Weights of a small transformer language model.
Size: 11 layers, width 128, MLP 512 GELU, vocabulary 8063.
Training: a variant of SOAP for these matrices, 125M tokens.
Each number is 500 + 25 x the weight over its row's rms, rounded and kept within 0 to 999. Layers, rows and columns count from 0. Numbers have three digits each. The size before them is the row's rms in percent of the matrix's.

# q: layer 3 attention query, 128x128, rms 0.187, rows 21-41, columns 0-127
# k: layer 3 attention key, 128x128, rms 0.174, rows 21-40, columns 0-127
# v: layer 3 attention value, 128x128, rms 0.174, rows 0-31, columns 0-127
# o: layer 3 attention output (transposed), 128x128, rms 0.163, rows 0-31, columns 0-127
q21 102:511508509506515511500509501500494513543500479516484501449478545489460490479540477527488501441479448471504499499478453522477494501538504479480524461533487520520518476483495475508486522555488518474492496489481515517524490509432495527510520571467473501496493494540522554473563500492525461475460525514494469535462510502491493496468489509506515473500530485466481488469521500489510530489518
k21 108:489468558524517506473538476516455522472539465499508422491509523506499465552504464531516480467486503444517536540517481455506512511525475495509500480507551495475552527469510507479513499514496517509564486467479495485539497504481502510529507493500521483508548535488499532476500507478543494502502478469485481521486496494459510496513520533513496469475462501492456497487485501521493529492499
q22 106:495497521478494447473504453497486511480493491505513502535475476532501502490442535495524495499493512515522496525457500526474519468430522490477526482488455524542494501485457497487451543483526494517478474496488501472528500466520507460502526516506513521507491541465478466502496468506547508497523499515536527503502494529516471474478533498489451533529470479497498492519516554539475554524482
k22 110:488505551494500464498485519498490500492506469493501441509491513527494501480527554488524555450489526562499545527509511486496502494520478469513527501499495501488472483500461533520491486538486492485546508472529528531517536552520504487487493519512518510553462471531473524497499494521551518523534489533524515476460491461541505494526480450455496498525505518492500528482504499487491500474545
q23 075:501521502503515438493482502505479487512535511511509530509516496497475494442493516528458520499502498461491479545481502530502515489496514482439504549530554522477528519510480482515526469521491516505470509504527531469561528481520510537487492503488502491498507461502505514509537484504515497494454522528499481503502544550480454524479477504523551540456512499463555501506511494505508461549496
k23 112:487497497514491486524565498530437470477504467527507467481481533500534523470540507548513503540527496527485534489493501496508544478518531489521513494464549533458500508505450490495469484488518514487550506496509493517539463516502486505466484536512471477453507469503491489486512500478543542511506478456494485475511549496500492469470480494507530496489512524478533505499531490474487488482562
q24 101:491473470527486511491481487472496470521536466507493506502545532524528448495485472491456518493520455532559458526488527513465493513499491487438514523553483512469506524518506495534501534522484470481469528500529500551512495510520491501532483497515470529486478526525477545535535481474470484489532464529501481483464506543462503494471539490489513496505525512471527487528501514484508501510461
k24 094:522515529500496493521494494503516462504511520552480516510526562502504451462504462513526509523512501535479479510509523436494508521476514470494539517505510520515485538481489518558545492500496479489518496530479544490482478574528500499551495473498500529521490522520500486502446465508467493528507507516478493472495496498442488536488503500489491477482499484470457473519494445486456508485474
q25 109:463498515465511494514527529505508508539483492498504503507520539483488496519528476484489524536493471492475463485450484519522445526500500459456531478524508526518494508502506495562493536449442475505498544518497470532479507524506487486488487487498460479511432491528537526500492486455461495494525498474472473535513495454498506544485526518512523482504533527528482476514501492467502543518507
k25 117:460502549475511483495509497478535513449515489531444486497523520494486494505506518540481515494525576488529512493508500487496491513489472506499521474462501558529512526473511529514516482440524521518514486508504482505474504491489479508512453487493503548477476563475489511524480477476490473512524479547468471502504486518451524453487550470499512459486511472544498481524509483496487520508524
q26 118:498460528471463546526478476456493421509474495503504521525504473534507515502489539541505501476495533536514504491480514512502488525527470468507511456490498487519520515534540504532482520474485508495492473499515488518508463509467489508501456505496509518487505504539537545528507498493494491504530467506509485506516500480514529523527539484443512437483460457550483482521524457472461507495495
k26 115:489508512504522524480549505500513478550480447493476487515508483556510439497514495487489507447527492470464477501523550536483470506488533524538523461483483569461498520526492475504555447494522509471547494506503505534517514481533492474541481457492504523506492515510531471538488488491453511496495486501493521515478486481493486492489452490508509473477513483527491485510535487505483497483470
q27 112:531515474484484510469502474507492513479476502504539495520521510526465505517521507514508521518557461518513483510514509489497472524488510535453503513510494476468533467535472484452508468514504541504492453543469581509503482500491484522536512526489514528491479513503500460465477538497504500531489511513486511482471509567499481464532479513531494534489536517453493486570508499529472515492493
k27 109:484500498509473527501488514502441473531521509487497534499497511474489484473479505493484503557489470507467468485513505506524519513514525485528501513520517479460528515522509514515478522539464517467517435516464539529500520464523480511540540526523514476492476493529486508495472497499536496523452521483449535518487481517569468495514488443490468483498496539472528537496461472510532523506524
q28 098:498478501483526470452484497516478479533505548479500530491486464430482519514482514486485471529486544472488549509484549489518507505514493508494482513471518483502510527438512468477485509517498497501523501471451484461478531544486522528467470518525521500467501543465471506494533498477554514476536513504471494495519510530505500508471462475474522514445518517510495469512495504477453519525491
k28 100:503488486468533488492501482479483478541490526497504508477504504485508490528526532467464484523524497496457553484538495514470493516560471471453502479518460496532467522496504489431465499496541470507508490446496506504538503461504481451525526498509493517476504508528509532467537464521466477493537488532489565485500487506498473510498504469518516482505501517508492489521519550457532489511470
q29 091:527511472517526490505535492505501477498542505495506497489538500506483484458483518463469500501543515476536495525504485495502495458539468518526509455542476509476565492491490518531484478514481537464485450518513501523505469482493476488468539492487564484438503515519488484524473521493495492491449517488474509546488545535506544483511483500509509484487532506528531483554503484481508504522547
k29 107:444524447510522529520513485479484453518483454504467502505533532523477509499467471550535487494495477539538491536472478477551505484472548514515478500478528541483488493489482475494468467510502486518524489510473529526484499478515511492541496505530507507481512495584527510496526500493520504504468521458520525489522505502486474480540485503537472490515517537499530539507505485479475513457488
q30 121:531500485507505488509463499482477467470521478461491454471535458495517503501571535504518522497503524574551468548530524510482494545495510484534487492507489489514534462533485533496549518508483504512484451478479489472481475520462505454522463535511486536482482517488522508510483512515458478529509497504512490459505520500465480488499536486492531475528521493482548486493502508485499499526497
k30 115:471494455509510527530514482486470521507489533442522501538508495523510514492489468471460505472515489475450508478504552523501492492454561504513484498487485469491474476469467473535551499494543525480507509543477529478473511492514484481545516527518497468486504530530495497513488496475492505491503508517562500531513532532525484524534508552471497454498525506486501526496458474500540530492485
q31 108:484466483539494508491439523504531481473482474492498499510523482506492515511459526532474517486510501543519483492487536461487522492455486509473521540506465465519519482477505530491520523474510462485489475460518491538504557469537477513549476509465492507486518540521473548503501476477507509506550500493499473528458520529472508516514513511502519511509505453491508468481448531551484515480461
k31 108:542481536496510487532461507462504450520493533491528522540507525505541461509525536457513486548511466542457534515515521441516497525489500516502470518524453501490463491504483519491492520515477484456543479524509524496454488534535514488489509508451541500534486554532460483470484513530499526481511505496488501485490502490473496510468471465524493505497493481486492480489467475466500489481493
v0 103:551474508490458465527539543474488498474451513540510482522475498513477532477486475505561498482522499460483521549510503517526526493552479511517522482467519478481483475484504525538502502486477492527477502488529488477501540548513525505548520488540495539521494465518504505461525496529457483476459499475496500513504476481479490482517468497495511482466496463487470490524527470548517477489526
o0 114:482524469473503513432475497487520470460499501473508468472463499499511542540527510508502499486487468486488524519509516495491498465463509486524480515520497470520534526509503468548489555523481497516543495488491484511445497489476504518502466553526489492494499495534517521546504539517488473479516503492497454513508509496517467533493471438524543473458493471516455484498531534545482523492488
v1 101:521542530475486472515493553471456514520518464498511466556516506501511492505472520494536490499504516503507502435516487517506482471435493528501470489546486540505480499517488485496497474506476480466507452483491496503500498502523509506454517506523509502507528520464521487507482508533483468505492485491537500534484558481530524479469426518456544502511481516463508509482484469524451495486522
o1 109:468433470508500514484480481498528552503450507499487531492495485456523482519502500495502525537474500490480475511481477512525514481556524505501516548525498466492528457520506483478495529506461490503501511499556535499469495490465516516517501487525531521520477494449540505464518493482557493471445541504478520525482519504489454514476495492519483508502485508494534520555524494474448498506506
v2 109:498539546481498477515474500530524506486475483453544516469475550513528490463472487518508474483501507507541493475493472492468495493486480519492468484510518500504494538538492476519454509498523490473524510498487489478497517484510519475517531519485522518526513519468489546568478506497431497493495506470517463477537491510503461506543504484523498482574506532484475508511464495518526546524545
o2 103:457505483546527489518547514505506517537523502466485469457499485454488511537517464525501503502506503462471481503501483497499494500561479507532478508493500478510529517489478488439503474510486452538484548482525485555494525491514500538476537514481522501460519501514472549488491496504514507499518495507496520490521515444509504485501432506467473486500500490508487505462487465547492546521455
v3 104:500495469491492500505477512533515463469522508495539483494477470484491479503527472465511511499477503500472539456465512492458462474479461481493495506492481527494456484487533481513452525499520469548541488503519525476492510499511540510502502482498500493468489488501479481512540562531505517590523488465486513483538471514503510494474489540489486464518468481453514440477510506518509534479481
o3 118:522480517508516538483497485492464517471502478500501509473491542490458490507531484492503520474568497473529515476501505496454501531510480530523485450488536493479538476514479482474536479471480523478498490564502520493494463487492480505504489519513522528465513492529527513483481529514497514498473524466502561543414509491491480515481476484530504528503514525506497548459478483507493453523526
v4 104:500485497475433470539490484470538522465469502504515491525497532511474550502514524480476492544516516496493489529487469490488485506509505486474523503499470541505527467519484501469516448435487519487519583486506482515508494492496492511499494547486494531518548520499523476482492491510480483471483440528525471541516533483517504537550484492480515498510478527482462531504465485525486483518495
o4 115:501513472474524496486488469458506529484501534545498466491506491482505470484535460511476503496514497498524461516480514550494500477476494480504462507475459536495511511479472508514463495471509487535471504502536501536511505489499471518519508485540487476484475506457509510481562511548495501494487462466495462521512530526534518457512480469467544511512537517507530495525580480494558481492505
v5 094:532471530516492503507526512504470481463496482524445459491479492479502490483493481482522505542533499553504525482476539513486507532491450487511487526478494522522493519457475498503509542522505504495548516546483508493520509502501512517518513490468481447506494495571484465517489489486535467551498548465499524519484504509499532549454530526511493540531515525503457502476497543476518483517502
o5 117:494455477519515505508501464500474489494510466472501498513509487490442527499475497472468487513485532444453529448517538523459530487482488508550484481483502529493451520464510504535497504467488500511512519495493474508502512508515560484518503472480517479536501499539518448479527489469530500500502502481526522530555499456519517537495478523527519544541500466503535510526509481470498483526528
v6 088:549486513489538509513490506468509514502521482486525515471513492487484526434542511490528486455483522491533526490504487508502499553497495497496456519472509506537537467507487484490500504523532484451478456490469504492511493519524506514509504460541471535511472483471525535508484514525473526509481505505430569508499532528521513484532473491511495449492529515532525533504480457515497524519461
o6 094:543481536515511441512507511497487531505479527474489505534495502502480497487537500511483491492530518474506513508527466471465504512519518517481484485466451461505490471490529497533474527516486537484505542519535516470527537517487492515486468524516494516535517483454534499491510533531518521494498547496446520491501512521513493546544456517508538451465455488469446504448482490491512517494481
v7 108:511524517470483502505482463497513498495513524486500518482479523462514485517492536530496472492521517528492518536518435474495441515474504503495519488543518476511505472497467461494502549546510502470502498487545466506484492546479488473522511579538489475516525491499504537516466462506490513485511442492524493541505517519529529542526507476486449489481523508508480493485515515514498562523516
o7 110:493506554450513465525495545483457499532502526517481468499507514500521467492493511454529453493547536484467488496515508456524487482488481479535497498556514467517526490477496504487461505502511523541498505486510511466497449535550503526481530475506547499491465478488477487513483512494493531486507494507542494520509520454480518476514481467467513480504486533534489449512504482471539496547485
v8 106:506472458518521475504517464520431499523511490507489459502516475433500450536454465506484513530501497536469521481485540508518538501544487504502522536500493553504538505531506541448511513443533447489498484515475488491476514504510490483525499494501488502516507491500521495503555481506489529476495492491491528462494523537461510469490485496500496518449500527476508474510490528478500537509488
o8 101:512477490510462544543509524475484480523476513507485488504487572484500512554442527462488489502463463516470497495492509499505506542516503536511460488468498523513526515504494522478477530501509512481520527507468503452458492476497499504532491475493465514503501476515543531463526521500546482517530516488511485469538508488490488543505482512502439497489534488525490476530513523455500466499560
v9 104:500470511492524515515503535510508445484474479498525517472492537506560526488446495531479489469505463497545463494462512457482488545509491507502485526481483493505499514501510503485483518461565513501470482479509529494530533531520487485532543514494499504499492507437527515508514517492420522503490507463492528505491514540492517502509522501495518481475515487548511494533452454496478498541520
o9 112:481495501535475551452503517489519453507497500507516540490484493528519495543519504461483499495481518515485484524481454470509529477505493526507520481471491507530550488458539488516500484502516496493506515524516515569476531486510480508502484465487493481524490496501500477482509472513532510503506488515550529503471470484487507525488428490511486468510464465495485447443468466537564513521508
v10 110:525488472468495528511512506516520493464485545495476504439449523538502495457497477477511492537505497506516514482485540503505513544525499474516495536473527494515535504487540494487506536467532497520515436493488513464487530491519509504507512494462494481497453472543501494496503528482488500526495548494412499501489485531460474522505560489480519486513534477549483510499470485490485483510508
o10 117:517506472531507504485502506484504492485499521464530477507492493510491523537480485461527510536511549488527523506530522462485472502491506488540487490452541552515487499456506566517510507526480451454551522532518467459550522505541526479549491462496502484475543511484493483467473497535452491486540508491509504520525466509523487487532489506489494479498486461496498512467469487516520504478505
v11 099:531465524497512499506490497479511510493489544485516505485510498469486486518524476534522484488481553508527442526496485514509508497512507512519527550475511523451519449499534514510512527493479524496536512477542486487472501479550494488531474474518489499507520462478514528487578508510499550498490501516495525489501505543499520511491474509431507516488499463486458493538519458561499525499456
o11 109:464490506508458476500497537469528482450549550517497486509555492508492512472543500488554499490503444486520508463506496505528495502472510508485472513469473488537520535487509490515467489477493483530526474511478541492485487480547503521475509445501511502470495514531482463509508518533479468505471544465501516505503483542516492529518474511503476505470493459525467566506500490484468494531527
v12 108:470481466517484466555521482476509479507465545489478490507511512489522500521495488491489439453530480489490495499451500489523514502538508449535491532471523494480487510513491491499552522456497512517481476492497497502497521489540495513507515465493529525518518470522446471493520505465472567482506520497506516563554523530533483513476505531496507527479535534525491538478467523515501492487501
o12 114:500462488473480499474531563508490457493504494453486500495524523529449499528485478463514466506468494542482496522475493492514512514471510505505528525495505514510523515531499520498498534483479482488483552481484474511487512476518496488505511531568501534491454510559496455505527461560477488510478542482493472510482497468520516496515484499511485456508532577476486482484499487492513513505456
v13 103:499506489475499484471525522493495483520489464480490464462489517550549527524504477534494504542546531500468498524531444474513483519481523549531497489543549485538472502476487538475475506536482495487518460499537504495492455491466505486448477483508512508522503516549492469515497470484487520508486506493507440550532511500533496499455509508521481512507495508485455496489477500514540507499537
o13 101:454562484438520457510475540508523526552524484487529459505509492480484518492498514471492482536518521478485518483478513506501537540480485483495497500492496482477531470457531504498526510506466488464524540485490465500468495474486471544477499498454454530494516483536484462469506462544501536477469500516506505522498544502466491493491498471530487521541495516528501511507532480512452509509505
v14 100:506513510447518478500462533497497502465532493469515502452486481514533524458504532488495476488503487486558498506474486484465446526513501521498543510488487530521506530552518538467469500463521493522522541484520517483526504516500453451521495499488519487515511496428526510558500481516492463481463491497530539527482496519479520528495447492486499483505525499498502521507474478514523516532467
o14 095:491531481572468506485488497519506457486536536550490513453498496532501473480542473514474529531501537470494549531486495500517549481504481513526502485499468523541484470544472472499472499484480498556497495462506530522508496456527502502470475437500510531465509512485499463467517525535533547482514495517510509489512483490480479500497455497495517487490498501536504469512489477469492503477512
v15 110:510490544528477525509533485484484451492498533507493454534481541475487484507495539507467516500506529475462544512534505493536488509495497472521507492489481486469474441489493480531505493496473563542503503473527550485514500495543523505496515528481465469495440467551486493458548508490538520479494486483517540475487474502494521519484540524491508490501514492533473498500510494526460464492478
o15 113:486530490488489503473465510479475523512470505498566521496583529509501499490470494477520474513491471513481451483517520543527497468437569525533498462503523496518490506491501522552467465496460483502486496507479496527471453547494526463493527476510498480547521484502492514534512503544501495503501493475504474474505508467482468470504498515507530510505483505504492532507456495534471498506500
v16 109:520505516537495481446502522533508513522524537482459515479532483518479510528471473521495502513500537522494488477499513503506552468481488526485497532494530472449522484511514490503484522494478513509506528488527478538512492457482539507477466450536514478470513544520494475487504492466546513461498503523521522521532530466471528487475470479485502509506450495483525530515543526446495445466519
o16 102:482476513524506500546571464497518457520515510505551506545514462495518489483549472499530492499508498492480531497504491494497466525522532465475448514477487482499466502515512547503517523497466493471480448500429498502502499513475530503550520535493478482482549508518506507510517495462488486477507495523506493488487495489461493495448507501518489502492540538526503464573513501493493486523481
v17 105:504499533493449545477479554445477503487471476507548527536522484508490516499508467499529510476495519506500521499527456495505461484461488515497475442496522519509545492504488482526504502564477475475513483537549505501544488475495485489535480558489461483511491519521495534481500519481508475493497488473510464490525526478565511537484512517492473520484493536507478502495457486504493465514501
o17 106:509474484455525494480497485521523542532504534542498477513492479475525494488493495516475503474524464490493477500500500470500548516505495483503514498528544525493484527465481474518498521455494501504467510481487489468511481487503500504459518472474455494498521485487563475554496478457492507462443510522445520554531500471479500503523480563493537475470540500493484539482487499520525474536519
v18 110:508479505517480506531470516468509466493479528463530480487487502480473517457487532497466536470541497464500542478447503513492491516524490473467525491491483458532486499467498520493510583518494473471532505529482494487477494490540525546511534546506516513525493459508468484520513483499530465537473494466516508487541486535502478473522527526508492515514538474528478479477504498549521485516522
o18 121:471509495452531551502505426483496485523523490478501507450504516489472515531496529483534462475478523529463515483479515536544498524517511488500480496495469513497449512483495465536493488527481541539535533486519538536519485506494511532501488489502511504506469467539526520502521495495495478485531487536494522511495507470522490522502520467459504473503489537511479528421470507467500459504477
v19 104:508499498454545483479507484500496555504491511458530508518465568503482526554521512504473479494527477489447485519520538476503486556531537466494498526540474518504465495505526493504535481505501478470519468508489481475512491482487526492506536519458471538493498487519499484494470512499472481505518518501528491501493476504460523575491537485463530498492514493497524500470448523475472480493533
o19 103:494519473477473489451514507495493529546419505486510505504472462496510476519488497494557501468494513466515487499485442529517480539508501522489504496474524534512524476486478493496468496512510530492518472516514507516544453477523517468469510477519529503505462548527477479498478467513505487461484500484503507494548518529493414506521507511508510527516523522527513506511528487552520480529524
v20 101:487490500510532475481509518524505474501496479488491492493489557516511521498452502482504464481544495480479490519522512479495463522475482535505503508515504473501563523544519485497489457446484531529490495488504526452516446515496517527473494486454511528460515497471484521499517523475460519471472500494511490495505514507496527524502499484552560490500503531528495554502506540430458476519524
o20 102:519466442522486506485542500482499560443531505506483498478535491509502472570499491483477514496492515499495483544468508501459549508486511479469515500484528503505527482495501535507483505529498510489480544472471494526500480493461537479513541477539514481484529512480475523496486456508519527492508506542510470461520490517437475505502483491529464513519516523444509495530483486533525534502525
v21 097:477534522489449499462493511499489475509471487507469516523519491511503509526492517499494486485482498500532433527524444507483455457487519493481510465519488553483505482572480535502503461497446490509493541464539551482530495500486481478503472521492519515489519511468502517490500457495503472498475471530515487500489516515531507524538485479523462502481453472500531533497498487484519440517525
o21 110:464503464539535490443498515526515513502580520559475499461491489497509475493509514516499498508457515506542492502523509524526531505521496483495492567550471488540465487503483534436522523497561489492467489479495491530487468532490495475473486465494484493477491490500530493532489470510516501514512490502500505478491512514469487507522500470479511493494579504479520470493479530489518481513490
v22 097:565477493512474513537482530480521474468478499535534494541493481477520536488498501477511434518495495505506537507504546519528494497555516460464476521482495544504483511500521507487476479435524492509497456519507498499493535493487487501474499494519485526489487458534484509470520518500500480526496535490497527489491474502474477469547494531461530493533565492532452494509521498514513532520467
o22 111:549505495528467535472480486493501556508503480455507471494532511478494550507495465494465518505512526503482507526493485527519446492473499521504539496483524526504535519489486500502462500506477447502458491528546529455481530459462496488470486495507509477504495507497581480488476499505518480486536518489503458500508495535517561534502470488491539478473519501497504514459530509466515512528505
v23 104:519533557499487477482491508493489510516493433532486461542522523492530519514518525535537500496514491487499473547548469501506457503520483500518476485519483485525552532512489492479514453506507510477486537466494537475515488503542498543510495479489514490482487497464543499484479522478438508462478469485501491496494511477543513524493467505491499513486447453520511519501502434489512461487503
o23 112:521491509495501461455502487505511480517491520463494495493487503471494441560533539507498551543462514536528478508530502504479523472457554481468519487487489500563507515469504472514499492467538504500507523536504465530485511503518484483469477453485477472528503530451493507535522548493515515513476510538470481510475484481480482509505501499535510543497480485471521513517500489509467528535469
v24 097:519419512532471478515483531486498480537534541463545539497477526519480485465521475481484516504476465469480510505452542555468549502516505516468499541462505501492499494467502505531509555514478517505505505504521483507438491542480503488497480501522513516515518531483495501467493484517528520519455539502471498479516497508487539503483496513498485544513509525497526482472522490500484552500488
o24 108:469513496482511527512543485511516504479476491499474488520496494548483562508514478517500438503509490464480534512459512504505465482525499453495532468492488510525472494496527494498490545491532506490505510507494569480537489544473501561542480491502501500459503481520467491489525510484516520494483480457474534458519475489512495501515493484475520464489508466512476566555491469495539502488526
v25 104:489544507465551491474499505483500515511512483542498484508468482560503544519466497493523422535474486501508486538524552491496488480474510535482497479502502497503500491506515474513473493508531496491446468491470478514514469508474514456482515458511451502458509498539507513491507496500501534477479506533525504503502483466457483497526506470509515490531542496556478478509544518554520504526526
o25 108:481500517536492471502429508481468533518481471499493491531509463533519496510542498528533537518491452524508488503469506542434451494472471524527519527463476499486534553503509507495533500498494468518479503531536502439463511498453540488493489498504516522492510494470491473471480489510496496507500497523508502475549460490461502492522494505508528475498512486537488446491488500534496528532500
v26 099:515516497526514450505481468485467499521572504516490444526484515509509517524543517505515479479517496497466482556526460517470511453485487487474550489531494498467459474477476509506452466536450524509481508470490514509489491522492508504493511513492490506489536523493517490561486454458500476507508497496477465499537519502519541500508472530522494478517489456468499522483518468516501490457532
o26 110:479531492470519494486512551491438523488472525538509540456482473531488504517533512494499503532517511508517517497530511542505489497498514497459504509484482468497531483455502497515511513471461537515510469534488506543477497504494491518483529531471530511481447529525466491487486533495570485534522489512487481464500505494455474502498462484495511494495494482488548536480503517431462542490491
v27 102:488473495501530486466499502505512535476458523503470531491518453500502477464526489491525519489509485549539487493502482502520500516470508505541454506498509549507533475524476473455485506496470545487464472487510497511507480457510509473482493496418531520506560490486482507504478477553459446493512514460502544521467481491506522473499486514510537476486550527483500521522509535498488504516506
o27 099:486491516519502502487486506481529530462549503542510502509512520516469501487470464520474492525532496500481491513505513499490524517553463505506489490529505518511499512466452491496451512518489487481515553539515475503491487471498548513488495525489508477475458525483479494570517502467483470478492523497539489524464508545503407524488516540493473485513470508456513445493502522474521514482512
v28 106:510489502526465493475491521512481510520530519504505468482512481544520508498471532486535528490568474523496513505496500532551466497497524516506516475501513438501512511479481520450531464540509514458495454488501500538486458516560536518508468476522540474473473464540492504503478486471529504506464511508509470532520484507542522517531492463502509469508487463488511479504533510517531506456510
o28 105:480502512482544498504529435528501504481473493527500476468509482480471486510472506480501512494500521501459525533465487476528474498501489508521494536482460514475514482457504536523511518476516540513525501510497449466470565527472495535485519444538502510516523495521500497526493523537496500483473522533521467522483476537475479480496535508480526526489481501520485513491481530429464518512445
v29 099:476513499542479508490464445502462531515508507502491521453527473516493541490522528453503485519521473483445526489534448511467534511500508508493531584515489464501476503508512494479480473502514517536527475476509485458459513507529526474481519493468499498516556471536511477498488456479494536481508474516492506507515501479534523549453489478517523499485498494495488508501492520510474537470490
o29 104:516526463483528472488497510499452503479494515480502515549528536490479482482460515504460476533489485523495551527522467466529499486532496507481444510512518549497573507505507532485507512463502526553517505523497493510515490484480507481509519492516498528479488525491479510485484487508526509531522531532468481507488522518472463463485510485475534467513449459527466524538553462513518484508485
v30 095:501527528532542512522486520493497476512470561456546534556478502481483524506467483529474514506492496495521489492478527505499489478530498485515467514509462532439456518495485484536452468477554508548524556525522494507509484504496502490462503485511515476461491526457501526478487492514528510521456531457502516497495453519505495469518507504499468496508499526492520456508460487473512508503502
o30 095:477496496511463530470519490532499518512456477523521489497517484494470538523506505527513506539551488514484520474487506486489464505478550504504481509536492513503498520508484463424502472503536511488462448500511500548510498509501517540484524511479495499468493425493528477502464510560540507500477461479536512458498481495523542542479493504513502491487447517482490517495474485521519497495541
v31 104:519495507535506456476530516491506498507495507531529485506529515468507460512475506506542519475460500539529530480444500512491479448486499505553456519491497507485498498487518468526530493479536514458481532511485471501483533526511539476487511524502479457505491477505504489484497515546480479539529515498532518463457469550521477441515472467522542481485538475506501498476531517517480497460519
o31 114:524505504524507518504521448488505515489505492502466519510493522501528504521487472449487491507498472521495445464480481493523459503538503532532521454580496456493461508517543486477515505486498450512519492538491487502482516482530527517535505548487530494518437503541482505511486474535458474531486508519486491520497477487496489551502538515525497502476469497499453486536487467514479511527515
q32 070:515448513493491514486497481514515512505485494490524496477541504474455463476502500510544502498484489516511482470531451518512537477541504488471540486506476512551494498512463536489463501476506475460444508510511541498498499504496545506501519488492537461493498470506539534494531487452508536501494471475499469499471467519494472537501499492492489459485472533548523501536452501484518478565471
k32 090:475479479516466503457554501535479499460474519485487544457508452482475500497529479518514510500476560467487538526479512503512449498475502468481492537485462477540520515488500506456514501479532526501520496493474503501452519463520528460497479469495450461513514520529459506526483509489467481491501482500484548492510492478518514486449479527517476517472507525493519488500517470517506512490557
q33 079:510530510479486504451478503492520474527527513497453522514557521507513459520494516545466508512505474485496509527509483512462525472492516556482513523545511518498536482525487453495497498488490493528495515474477476449487506482535470497508520498532503519488465589481519469489489443485520477466509511549533507505518507508461548528514497490511500525523501477490525532515490501469470504537487
k33 062:492532473544498562513461499472413477509529494493501453514492518498451524546504500441511515494498485506535504522503513488526512543443517488519505440495486499478498480496496516530470476502458459523492508494494485506508483475472454530507496534504492529519499487549499515527513565519510501542473526484484508500492491505498488495513509502505511496496463483492465515532458506534494497502472
q34 088:489467478482542526460487469473516470519537500507528533530545549559515464493520517511497497518538472520470500532537488449483503477480513527525498500485513520526497520517494469532512522521465503483495482508453487507514520528512495483484540550478485539529503501511516502526495477487438497493510510503515488485500472499472494523513491476521526518526480516496565509548453500462484532502461
k34 085:515472496541453525491489497496463487501494519521482455510491480471425523545550428531499494462503514504505461532505494475529508524486465465512503524530479512490522539498477478513494509472495464525511461484475513527516498498489485526484495536537482448512485510516454496541488529505539458538526478498504491506510495502498483495538517483507494508490494507446473477534472499517477474532507
q35 079:479514504524472518517525512479494534473484501466520492513471505482509545495547487453483499517458533463480502488467508494544485506484481483528506502483454493486485516486536509496511475520557534507542489528537505490492465506498509483496470526483482485497496406499451511495499507551495466542509504475447530488526510469508481478498496495526474505495476518515469488463512482497537486438504
k35 066:514460527452543480499534498518522556494482494509547540507514490483513464507476475526492510480525489486486465515486517518468517483526513504473481532522503526472486484493508509495514498486560483461513518529537526471542490537517527516492509472480498512510484519508488466507482502471520464469480472542517467506489516512530509501493496451476537491512498471435545461494542468520495526490556
q36 065:473507442482506514483523485504513478522539508493523529524522480525491445516525535503498485493533491505530488529549526470489512491463504486510525494506525515496532479529501503515486515514490492482466450532466533521505491481492493541524463554497468489536512505479556500494522489492484495469495536492521504518431466491480484490501497463470534497507486548456542460510520535499498528555503
k36 081:508515467545490506488522484513491514457501540491468478514514474472425509493501513501453532521468496510526490560453503448534503508500494469510474494509503497499536512496508477517484502524451524496518525462442473534491497506517486455470484506525471491528504493515471531495519534525503469497491484505500507481493539476520475468458512465561457501515483483466501487530464482515521528496497
q37 071:519497483453486517469525479507498473509538515490500493519513516493481437479500496518490517508514493517497498526546516486469482511475535521493479511545532532536506483508495497493466515512476441485450476520465492506496527491544485544513500479529493503518533564502552448532492515508511526471469502481495520528488478540494505509517505484474493513541553480443558506525476519493496476521495
k37 061:497511450540507529482508482523488439527491541500480523496527490485430566498494515494479487486496504501510489508517496477511484509451489506484438522501516482494546550502550513528490533525457518531483503464442484500483516494497504464492474486527488502510509466510465532494494562522472523503500495463507540503521529514486502510504495503526497520497484491536450515502503526531528476516521
q38 097:472462487540475486526496508508486511455529476563531469526481482520492526512526485454474515487490514514502511483485530477530483474474520449501498496514462511499481495496545493503508478543502494505549498523498483540493525497515459492505525489479466493506473448478493520548517565533456508508538518486518484488512498487497479504483533522532461538491467501474448467472485521516525539494500
k38 087:474482501489481477485497472540501512461480471490517522517520484477481512483543445522457485519498491495490463517478551480507515505536502487479511479473525495493474507531519497500481515459579524453444479486489512493506460535522501492484497519529523503501493492485499483502504515475446522485470528462530518481476519444504522473521500479523492479456554518484514481495457499463494534539505
q39 079:463494554509496506473468508481503524521495532497495507463487475449536527522514515486512492481468504477495481480460471543492540476540483463511512512497474498513485532501535481524482509498487517493544534502494464468481517519467529502532533505468515474457470440472452515525516469510513466465489481464509496493542472518487493496513464491556525491483524479530513471501517475520481454481475
k39 086:467484513445482512497463514503547506483466495525495546497476502482505502532500521508497484524524548522490501480490518513466481476531498507513523541503521474460480455495476491513499496489554517476506491524551511463520479510494520536509493476513492511509463508453477496499531479462566495437465505517520481511516536479548543510500488470466505511505531547528527521511528459517485514483500
q40 103:482529499513479468482559468481516478517521503486517509525526501497500487481508503458483538520532469546519499473513535472437477505445487475491493472519484500453519490524504479469524528534497470537485503545468494489461528518499440483503510501502479535500497528505520515483488490521495486460516498497491500498470472489458426470482535518511513507494495453497472505551510479477483529490528
k40 108:488529494483494508493449526484546473464499512503497501490458509525465520454504502529498528501449485489527488542505481487490489482484486497474485459498546491496505457495545532505432494475513472477492464526447482544454470486497463566478483511512488505488527526518471531474516516467524484514467477526504534496473488487507492465489511497474483516485506529516470522534484535482499495468469
q41 113:487495488509482457535503475540530490498460472507555471508556515511543524460495520481476464511504470511517546510494492476462482499492485497487510528472489523464490523490519519475483491523521508492540484481458474502537489551508491447486515505508498518499554502502496485451475521496498497493514483498470532559508499490500523464479516471451479499459509426481519473476529502508511507525494